Part of a small language model's weights.
Architecture: RMSNorm before each block, no biases in attention or MLP, untied embeddings.
Each number is 50 + 15 x the weight over its row's rms, rounded and kept within 0 to 99. Layers, rows and columns count from 0. The size before them is the row's rms in percent of the matrix's.

# up: layer 4 MLP up, 768x192, rms 0.129, rows 499-503, columns 0-95
# down: layer 4 MLP down (transposed), 768x192, rms 0.119, rows 499-503, columns 0-95
# gate: layer 4 MLP gate, 768x192, rms 0.131, rows 500-503, columns 0-95
up499 094:25 30 56 38 69 41 42 64 29 54 54 59 55 38 54 66 51 60 58 53 50 52 80 58 28 77 54 51 60 50 62 31 37 27 53 63 40 61 46 21 48 40 64 51 45 62 36 36 49 39 59 27 23 71 81 68 46 41 66 30 40 53 57 55 13 36 50 59 45 49 37 63 54 45 68 19 43 62 20 24 57 48 22 60 46 46 54 70 77 42 43 27 25 56 59 61
down499 097:59 37 53 57 19 52 46 31 60 57 33 56 46 53 38 42 38 47 54 49 46 38 28 43 71 40 72 44 69 60 47 50 69 69 46 45 52 55 69 70 55 55 43 14 47 76 69 33 45 60 71 29 50 54 17 35 72 48 65 63 53 56 65 51 63 44 28 23 52 70 54 27 60 68 73 57 58 45 46 82 36 73 55 49 57 41 47 59 46 24 43 45 55 65 37 62
gate500 094:70 74 42 35 58 59 54 84 58 64 46 56 50 56 50 10 47 63 62 35 39 65 33 51 44 46 61 31 35 61 34 16 23 45 69 59 35 55 52 56 54 47 36 71 56 58 23 60 29 43 71 77 61 34 65 49 44 45 69 48 52 31 45 39 55 27 25 59 57 43 83 22 46 45 26 68 39 74 33 49 38 50 40 58 44 40 48 51 61 39 32 17 38 49 59 35
up500 104:44 42 42 33 45 60 63 43 36 37 72 47 56 53 65 64 58 55 48 29 51 44 44 75 42 30 71 54 52 57 90 71 24 44 41 51 64 73 59 51 42 56 55 22 22 66 34 31 51 35 45 64 49 66 46 53 40 48 50 43 47 85 42 88 58 63 51 25 35 47 68 22 51 34 56 67 63 25 41 48 35 52 64 43 26 43 19 45 54 43 72 48 32 43 35 50
down500 097:61 21 64 53 44 45 64 30 46 53 48 65 66 33 36 77 61 21 34 27 51 39 47 60 60 35 41 70 62 49 46 19 62 71 73 41 70 48 55 60 42 75 53 64 29 28 42 52 74 47 25 31 48 52 46 51 27 87 50 38 24 64 32 41 49 22 52 60 42 42 49 50 12 41 69 43 63 40 51 55 16 52 57 60 32 48 47 49 33 56 84 51 55 17 39 61
gate501 105:62 62 61 31 46 43 51 29 56 75 64 54 32 41 74 54 47 52 45 65 43 61 47 42 34 47 21 37 43 46 47 46 44 63 28 79 73 81 44 46 79 47 69 50 52 57 49 59 59 73 73 58 77 23 84 54 45 54 28 50 65 44 47 49 46 46 46 44 50 44 56 64 69 48 41 73 26 66 53 54 70 67 47 71 52 68 62 07 58 52 37 60 68 54 46 40
up501 106:68 60 55 48 62 35 32 50 75 42 32 51 59 57 28 58 53 63 55 64 54 10 60 63 78 56 60 41 67 42 79 63 49 56 38 11 47 39 65 66 27 08 40 43 39 47 36 56 27 55 28 25 16 34 52 44 22 51 55 54 56 70 36 66 34 61 48 44 33 57 50 39 55 20 56 30 63 33 51 46 56 63 78 61 43 64 52 67 47 42 62 92 87 62 18 47
down501 097:34 44 50 58 46 56 42 36 53 39 35 70 87 33 51 71 46 30 43 63 75 32 26 49 53 60 64 35 40 28 29 69 65 52 61 20 46 48 49 54 14 40 63 48 65 57 43 16 61 19 52 53 43 45 54 32 32 31 75 27 68 55 74 63 63 35 38 64 38 61 45 57 48 43 43 40 51 25 45 17 48 33 52 54 57 39 45 61 77 38 39 51 38 43 64 86
gate502 100:68 94 55 32 52 60 45 22 42 55 53 38 64 56 16 47 35 83 42 88 64 29 59 47 79 44 38 51 58 63 53 38 56 48 56 68 34 61 20 16 61 46 61 42 54 66 42 38 44 21 45 58 55 37 42 71 58 31 33 35 94 51 71 73 47 62 86 46 51 52 64 49 60 44 57 35 55 53 31 47 43 29 69 52 47 65 67 33 60 61 53 57 51 39 40 45
up502 099:64 39 65 50 60 51 40 42 65 93 51 55 31 50 75 44 50 49 52 34 77 43 47 61 69 44 73 67 47 84 45 43 60 46 44 69 59 51 54 47 47 61 69 56 75 49 46 49 71 62 50 57 51 63 39 44 70 49 51 70 49 30 43 58 81 73 57 58 33 41 28 47 52 57 33 74 70 31 38 49 71 41 27 59 39 53 70 53 62 32 36 47 76 58 77 67
down502 104:26 37 42 28 55 42 41 55 36 58 57 59 63 52 38 61 27 66 63 88 36 41 50 32 35 29 36 48 73 55 52 76 66 49 84 48 67 22 33 32 31 53 58 28 53 29 61 52 30 68 67 73 56 47 56 44 40 49 85 76 38 68 57 34 43 64 40 58 46 36 13 27 60 57 57 46 64 54 56 54 70 69 31 53 48 37 36 39 57 67 37 51 51 43 72 66
gate503 088:48 13 30 29 80 27 45 70 77 75 63 66 28 56 36 36 32 40 76 53 46 35 42 49 62 11 51 63 71 35 23 61 41 44 30 50 29 71 43 13 55 31 45 27 70 44 32 35 47 35 37 46 54 49 57 61 31 45 51 74 71 53 41 51 55 43 45 03 47 65 41 31 34 41 40 60 55 58 42 56 71 60 34 40 48 71 83 60 52 47 45 40 34 61 28 46
up503 095:32 52 54 61 40 59 42 38 27 43 42 34 78 04 56 67 66 55 31 63 66 58 65 57 42 69 83 39 48 27 39 38 47 60 62 68 87 33 60 48 40 83 47 57 67 43 35 25 51 41 45 36 45 42 47 47 75 48 38 49 21 57 34 45 53 55 65 66 41 08 38 46 39 29 48 51 66 20 60 44 50 52 49 43 51 57 45 35 66 52 49 54 38 45 64 52
down503 097:17 26 59 32 66 48 72 67 47 53 53 59 52 50 50 63 70 55 55 64 32 59 48 58 25 55 49 58 71 73 43 55 36 70 19 19 73 44 67 48 57 54 47 37 62 20 40 13 44 28 54 40 60 22 58 16 48 41 64 31 50 76 46 88 34 45 70 54 47 50 33 27 25 31 56 46 48 58 50 24 40 39 57 63 69 55 76 46 63 64 44 65 39 37 43 59